From a checkpoint of a small transformer trained on Wikipedia: 10.1M parameters.
Each number is 50 + 12 x the weight over the matrix's rms, rounded and kept within 0 to 99. Layers, rows and columns count from 0.

# layer 3 MLP down (transposed), 1024x256, rms 0.103, rows 983-995, columns 128-255
52 45 54 42 56 54 52 54 44 54 47 67 55 42 48 55 50 62 50 32 61 59 52 58 53 74 64 48 45 56 72 29 49 48 50 44 47 53 67 49 59 47 52 47 49 65 63 50 16 68 43 39 42 49 33 31 71 35 45 68 45 60 23 54 62 34 62 51 64 58 48 65 62 68 35 45 39 46 50 58 52 54 32 37 54 41 42 34 54 56 61 68 59 65 42 47 47 41 54 52 52 52 41 44 49 53 44 57 45 52 38 44 51 71 45 46 46 54 34 44 57 53 54 61 29 50 35 55
52 52 48 49 76 53 48 67 44 29 33 63 34 49 54 59 50 56 75 50 59 47 44 44 70 48 61 51 35 60 59 49 56 51 74 71 45 43 51 31 65 35 46 64 42 47 51 61 46 43 60 44 73 64 37 64 53 56 35 47 32 45 45 39 51 42 24 61 24 48 58 68 57 85 43 47 60 49 31 56 54 57 37 60 51 20 59 52 51 67 57 59 42 55 43 43 43 41 53 65 54 52 43 52 46 55 57 37 29 46 51 52 45 59 37 64 58 54 41 51 37 63 27 58 48 54 53 20
49 57 39 41 44 47 54 64 57 30 47 53 62 24 56 57 53 46 78 54 41 56 38 54 53 40 37 60 52 23 67 61 54 30 72 49 41 48 48 47 43 29 53 48 62 31 54 55 60 52 48 53 55 44 38 66 29 57 64 39 49 64 53 59 64 44 52 49 42 45 42 72 55 65 41 51 40 55 51 73 50 47 38 64 64 29 47 54 56 41 53 46 54 71 33 58 75 43 44 51 43 43 41 34 56 69 51 51 46 74 52 45 58 50 37 65 48 50 38 63 33 38 45 61 35 46 48 36
46 49 44 33 44 51 30 53 29 50 38 53 40 56 53 47 39 45 69 35 34 64 46 53 71 54 38 40 53 39 51 32 24 67 37 64 36 60 66 46 56 52 44 46 39 80 41 52 55 41 33 44 36 50 56 51 49 53 43 58 46 57 42 60 44 37 51 59 47 40 46 42 44 57 45 37 39 57 51 55 47 34 34 30 66 56 56 43 61 61 29 46 66 63 52 45 42 61 64 53 62 50 53 52 54 47 64 49 66 38 30 39 66 65 57 41 39 50 64 58 62 54 47 48 60 30 56 54
19 74 63 50 51 39 35 68 26 42 79 25 38 49 37 54 51 49 49 35 52 50 64 70 35 33 36 40 58 28 50 46 47 43 30 42 73 35 62 54 65 52 46 43 49 54 62 57 27 43 37 42 60 45 57 44 56 51 73 41 59 56 63 56 41 53 46 52 59 51 45 49 59 53 51 50 32 43 64 27 58 54 50 45 45 51 48 33 38 63 47 54 39 63 65 44 60 40 45 65 41 33 59 49 40 61 56 62 54 45 50 54 39 50 71 59 46 43 50 34 42 45 43 24 58 51 52 58
61 59 70 54 14 60 51 42 48 70 39 55 32 52 28 40 56 47 72 60 57 39 42 29 70 39 48 42 44 47 32 71 54 34 36 53 26 68 50 61 38 30 58 71 65 45 40 50 62 76 55 54 50 49 61 58 69 44 57 56 42 62 39 39 63 66 40 24 34 40 42 64 34 54 61 46 77 69 46 38 57 42 48 53 38 56 64 44 54 71 44 47 30 59 28 53 53 49 68 58 46 49 64 44 52 60 62 56 67 57 47 36 70 32 57 21 49 47 53 64 50 40 51 76 58 54 59 45
49 51 46 38 31 44 44 53 43 48 45 34 68 63 61 44 63 64 38 67 37 35 42 57 70 22 48 64 52 53 62 48 35 31 64 52 41 54 61 69 59 56 46 39 60 44 32 38 31 41 51 41 56 54 41 59 55 55 56 59 52 48 65 49 46 57 56 50 50 73 55 49 61 48 28 52 34 36 47 47 40 41 41 51 47 42 68 47 36 48 42 64 52 48 56 35 65 62 71 22 51 36 52 46 61 36 68 64 63 75 64 69 54 52 59 52 51 48 31 29 64 34 37 61 57 45 65 26
69 58 39 55 60 71 48 70 55 47 46 55 64 56 70 63 53 50 57 52 48 47 43 42 37 56 50 38 45 64 43 39 51 37 37 54 63 60 55 62 37 57 60 60 65 70 67 48 42 57 67 71 51 77 44 31 44 61 51 48 48 39 68 67 52 53 51 43 76 42 36 32 71 58 54 38 69 51 34 66 55 48 51 47 68 65 47 38 49 59 40 36 29 68 58 63 44 46 51 46 48 28 70 42 71 56 55 54 43 35 61 35 38 56 64 56 51 45 58 46 49 54 56 66 57 31 49 55
36 62 52 38 63 40 50 58 47 34 61 50 42 51 55 53 48 30 47 58 26 35 41 54 65 53 30 42 70 45 25 58 50 49 40 48 73 50 38 45 38 36 35 50 65 54 40 53 79 37 76 43 54 53 67 37 57 51 88 46 31 69 72 34 48 65 42 21 53 54 49 35 64 46 54 40 63 33 60 35 76 17 73 58 27 65 30 29 64 49 67 51 31 43 46 66 49 66 49 34 49 59 31 72 46 39 39 46 58 58 63 62 36 39 36 67 62 33 46 50 43 45 60 27 46 44 41 38
55 48 49 40 80 38 59 56 54 37 55 61 56 48 66 51 46 41 48 52 41 47 41 77 49 43 63 49 59 40 25 40 37 34 56 35 44 63 40 53 22 39 59 61 46 32 30 43 56 42 41 37 69 83 47 50 50 44 43 47 60 59 47 45 64 43 24 65 44 51 79 48 42 40 51 38 58 50 64 43 56 70 47 50 25 57 69 43 57 58 58 47 31 49 25 39 31 73 58 59 49 53 51 58 38 74 45 39 54 62 51 62 49 44 59 84 46 36 49 71 43 39 40 40 16 55 54 52
46 24 59 61 63 39 48 58 46 43 77 50 75 42 48 71 48 62 36 63 51 52 38 59 31 54 66 49 77 20 30 62 58 53 54 43 48 60 52 59 46 32 48 52 75 38 62 55 57 51 48 39 50 72 85 54 55 34 39 37 58 60 28 46 41 55 46 60 55 72 63 48 43 55 15 51 81 23 71 61 48 62 47 60 63 43 34 58 41 26 57 29 79 62 35 69 55 55 48 23 57 39 51 48 53 58 35 54 65 82 66 22 64 31 41 69 29 52 50 61 77 55 54 19 67 66 31 67
38 24 50 58 35 33 22 30 35 53 24 47 50 56 49 39 45 61 57 68 64 53 50 64 63 55 70 52 49 53 53 62 53 65 41 57 61 44 58 64 60 62 45 59 63 52 53 56 42 59 40 40 32 43 71 21 27 57 35 54 49 52 52 54 49 63 38 56 58 46 49 50 76 62 44 70 41 18 53 36 43 58 48 68 48 60 49 52 47 43 46 17 39 62 49 29 64 39 60 49 44 49 16 57 40 50 55 28 58 37 44 49 39 52 49 61 43 42 56 55 47 68 54 28 69 52 46 22
55 65 25 36 42 51 50 63 59 52 54 60 43 63 66 44 47 56 53 43 46 53 25 34 31 31 45 49 43 42 61 46 31 52 69 45 49 22 55 57 46 51 61 56 56 37 57 37 49 66 56 43 32 58 53 62 44 56 58 57 43 71 68 53 61 59 31 47 21 39 62 45 40 53 58 45 52 59 49 38 38 37 72 43 54 59 46 28 27 47 72 43 42 84 49 62 49 57 62 55 68 51 52 55 48 35 43 58 46 52 63 36 42 40 28 56 57 34 47 64 95 39 65 55 63 53 44 82
# layer 3 MLP up, 1024x256, rms 0.12, rows 984-996, columns 128-255
56 55 43 35 39 50 43 39 45 70 61 47 69 54 49 38 44 42 58 33 37 42 65 56 61 31 55 35 53 38 61 53 56 32 49 58 54 29 46 60 47 49 48 50 43 40 51 47 54 41 51 72 39 33 63 41 51 51 51 56 51 51 64 50 50 40 70 32 49 51 56 32 50 11 35 43 31 49 55 50 59 73 41 44 50 75 54 79 45 19 58 51 40 56 63 49 44 60 36 56 62 46 57 34 40 18 53 61 57 50 54 58 58 43 62 36 47 35 44 72 85 48 61 52 76 36 53 39
49 53 48 46 52 33 57 50 40 59 51 38 68 62 41 48 42 36 81 46 68 70 57 62 50 35 61 29 54 58 39 56 35 81 46 29 57 42 51 40 63 49 52 69 47 53 59 53 37 50 37 55 40 26 45 51 62 43 50 54 39 60 61 41 38 47 59 30 62 72 48 65 35 46 52 61 45 49 49 41 53 46 60 43 40 62 34 63 31 46 54 56 68 55 55 61 30 54 64 38 64 63 42 57 58 45 48 62 50 34 59 47 29 46 56 49 16 63 53 43 54 40 35 74 47 73 55 52
41 52 55 43 51 54 52 39 55 53 53 53 49 57 66 47 54 61 47 70 50 21 51 42 36 69 39 75 49 54 40 71 56 20 68 34 82 48 47 49 43 31 37 35 52 68 57 51 54 39 54 31 60 31 44 43 53 44 58 49 78 44 47 32 43 43 37 39 49 51 60 57 73 34 54 48 52 37 36 31 63 61 73 65 47 48 52 54 46 54 61 56 50 45 57 45 43 58 21 41 52 56 44 40 47 52 51 54 45 50 63 38 33 52 47 30 56 44 36 62 53 50 57 51 41 68 46 43
70 43 25 52 50 72 69 51 67 69 46 66 45 32 50 48 72 40 62 60 58 36 30 28 63 56 69 58 33 50 32 41 39 31 55 48 34 45 41 30 33 31 59 60 55 40 39 29 63 60 52 57 56 38 55 30 49 28 30 54 40 50 48 36 45 49 57 48 43 43 57 46 43 37 41 57 51 68 41 62 53 46 33 67 54 74 35 57 52 43 53 53 73 29 34 58 28 57 54 33 51 59 54 31 61 39 57 46 40 38 62 48 51 50 35 55 64 47 55 71 59 41 58 70 50 41 39 49
37 62 45 61 65 57 48 67 45 80 49 60 46 47 73 61 54 43 81 49 53 68 58 48 39 26 60 47 56 31 37 39 38 46 57 31 63 46 41 47 48 70 84 37 59 30 34 45 63 68 32 48 55 39 60 42 40 40 38 47 89 48 49 59 33 52 42 47 44 34 68 41 58 63 54 49 34 66 34 44 57 54 67 47 43 42 33 62 61 42 41 49 38 40 35 50 51 55 44 49 41 46 48 58 40 42 47 54 44 63 52 32 64 55 64 42 47 42 48 51 56 66 57 49 58 38 60 51
55 51 43 48 57 66 70 53 79 41 68 52 40 55 42 66 28 69 59 38 64 53 59 59 53 54 56 30 58 50 22 43 74 65 42 39 52 39 37 53 59 34 41 66 18 60 70 80 62 51 45 70 38 28 48 53 36 39 18 51 60 52 32 53 65 48 58 55 42 29 32 50 51 40 71 56 58 44 59 69 48 44 60 46 44 52 24 52 47 51 65 39 34 69 42 57 30 42 66 64 54 52 46 47 40 44 54 42 44 41 48 47 57 49 34 42 48 31 53 47 34 45 65 41 44 47 28 55
44 32 61 53 26 46 68 43 48 79 45 69 40 33 48 44 50 39 77 60 32 35 66 51 43 51 47 44 48 43 64 48 55 38 66 45 60 54 39 57 51 50 49 49 24 45 29 52 57 55 37 34 40 40 38 63 71 40 57 44 50 40 48 47 59 56 54 52 28 46 44 69 44 38 45 50 40 59 60 40 41 48 51 62 50 39 35 78 52 50 47 74 55 30 42 35 61 64 67 46 51 66 43 50 33 43 49 38 61 42 58 57 75 41 37 61 30 63 43 55 55 44 55 61 42 63 59 54
43 48 50 52 48 53 57 62 48 45 59 63 43 23 54 52 52 48 71 32 64 09 56 44 27 55 41 74 55 57 44 70 21 58 59 54 56 48 60 53 47 53 64 64 48 71 32 47 40 60 47 49 63 65 56 66 67 63 24 62 70 73 61 42 53 48 61 65 43 37 48 52 38 64 67 72 38 44 56 55 42 53 45 49 42 17 54 72 50 60 54 39 74 73 35 38 44 79 54 29 52 46 47 52 36 41 46 44 42 60 34 45 44 37 52 43 31 61 54 53 52 42 49 37 53 48 62 58
40 49 52 42 33 54 55 39 40 57 43 52 29 50 36 45 52 34 52 42 48 39 56 49 47 35 42 55 36 46 75 52 64 62 53 64 57 47 51 53 42 48 63 50 67 49 64 49 50 32 36 46 46 29 74 57 56 59 46 53 40 39 59 60 41 35 78 33 48 56 29 55 46 30 66 67 56 52 35 41 44 55 29 38 62 40 43 47 50 57 31 87 80 38 63 48 39 63 18 31 55 37 64 55 55 58 58 56 54 55 56 39 28 41 36 34 50 56 54 34 40 52 54 45 57 42 64 49
41 24 65 49 58 41 59 49 24 40 43 46 47 26 71 56 51 48 16 79 60 54 41 42 43 57 28 46 70 46 54 39 62 55 43 39 39 53 58 54 34 46 60 57 60 54 54 69 40 44 54 51 44 53 40 67 69 39 36 58 48 49 21 52 33 53 43 41 24 36 72 56 38 34 46 58 36 54 42 60 52 47 52 58 50 42 32 47 23 49 42 32 37 54 48 73 40 42 54 46 56 40 39 51 68 55 57 57 41 62 62 53 72 52 39 23 36 48 76 54 40 54 68 53 55 50 41 47
47 70 69 55 50 27 67 50 68 44 71 41 62 45 74 53 42 32 51 19 44 44 41 31 49 51 42 58 64 42 25 41 51 42 53 54 43 52 45 46 65 41 59 41 37 51 61 44 35 40 56 55 64 42 41 79 65 37 59 46 56 52 45 20 40 25 59 55 38 67 52 50 36 46 47 29 60 53 41 55 46 40 35 51 60 40 52 58 38 47 46 70 61 43 42 48 55 62 25 52 50 53 54 47 57 40 41 80 56 60 29 40 51 65 52 38 60 70 47 39 49 45 42 55 36 38 42 77
67 28 59 55 45 45 60 47 46 60 44 46 55 18 30 29 53 35 32 61 62 49 56 47 67 57 60 55 46 69 60 53 64 43 51 44 54 77 36 69 47 53 58 46 49 49 33 60 57 52 65 57 42 55 43 41 65 59 37 38 47 43 35 59 46 38 61 42 64 47 34 66 53 48 35 49 40 50 63 52 41 57 48 53 36 60 18 48 73 49 32 55 46 41 22 51 50 26 46 45 43 54 33 60 59 45 45 52 55 49 35 51 59 40 40 52 46 62 76 43 48 54 36 55 42 49 47 31
48 49 67 51 49 47 55 48 28 46 60 38 38 54 49 39 58 62 45 63 55 53 60 47 52 40 69 31 43 46 53 50 47 56 68 52 52 63 66 53 34 74 56 47 43 38 61 38 45 64 45 62 38 31 24 61 58 47 41 49 22 49 62 63 33 50 55 46 43 41 43 71 41 61 45 41 40 68 32 31 51 45 57 45 45 46 40 59 64 71 45 32 45 39 69 60 46 38 45 53 50 45 51 35 59 63 28 74 53 57 76 69 52 56 52 37 52 70 30 55 57 48 30 57 49 42 45 37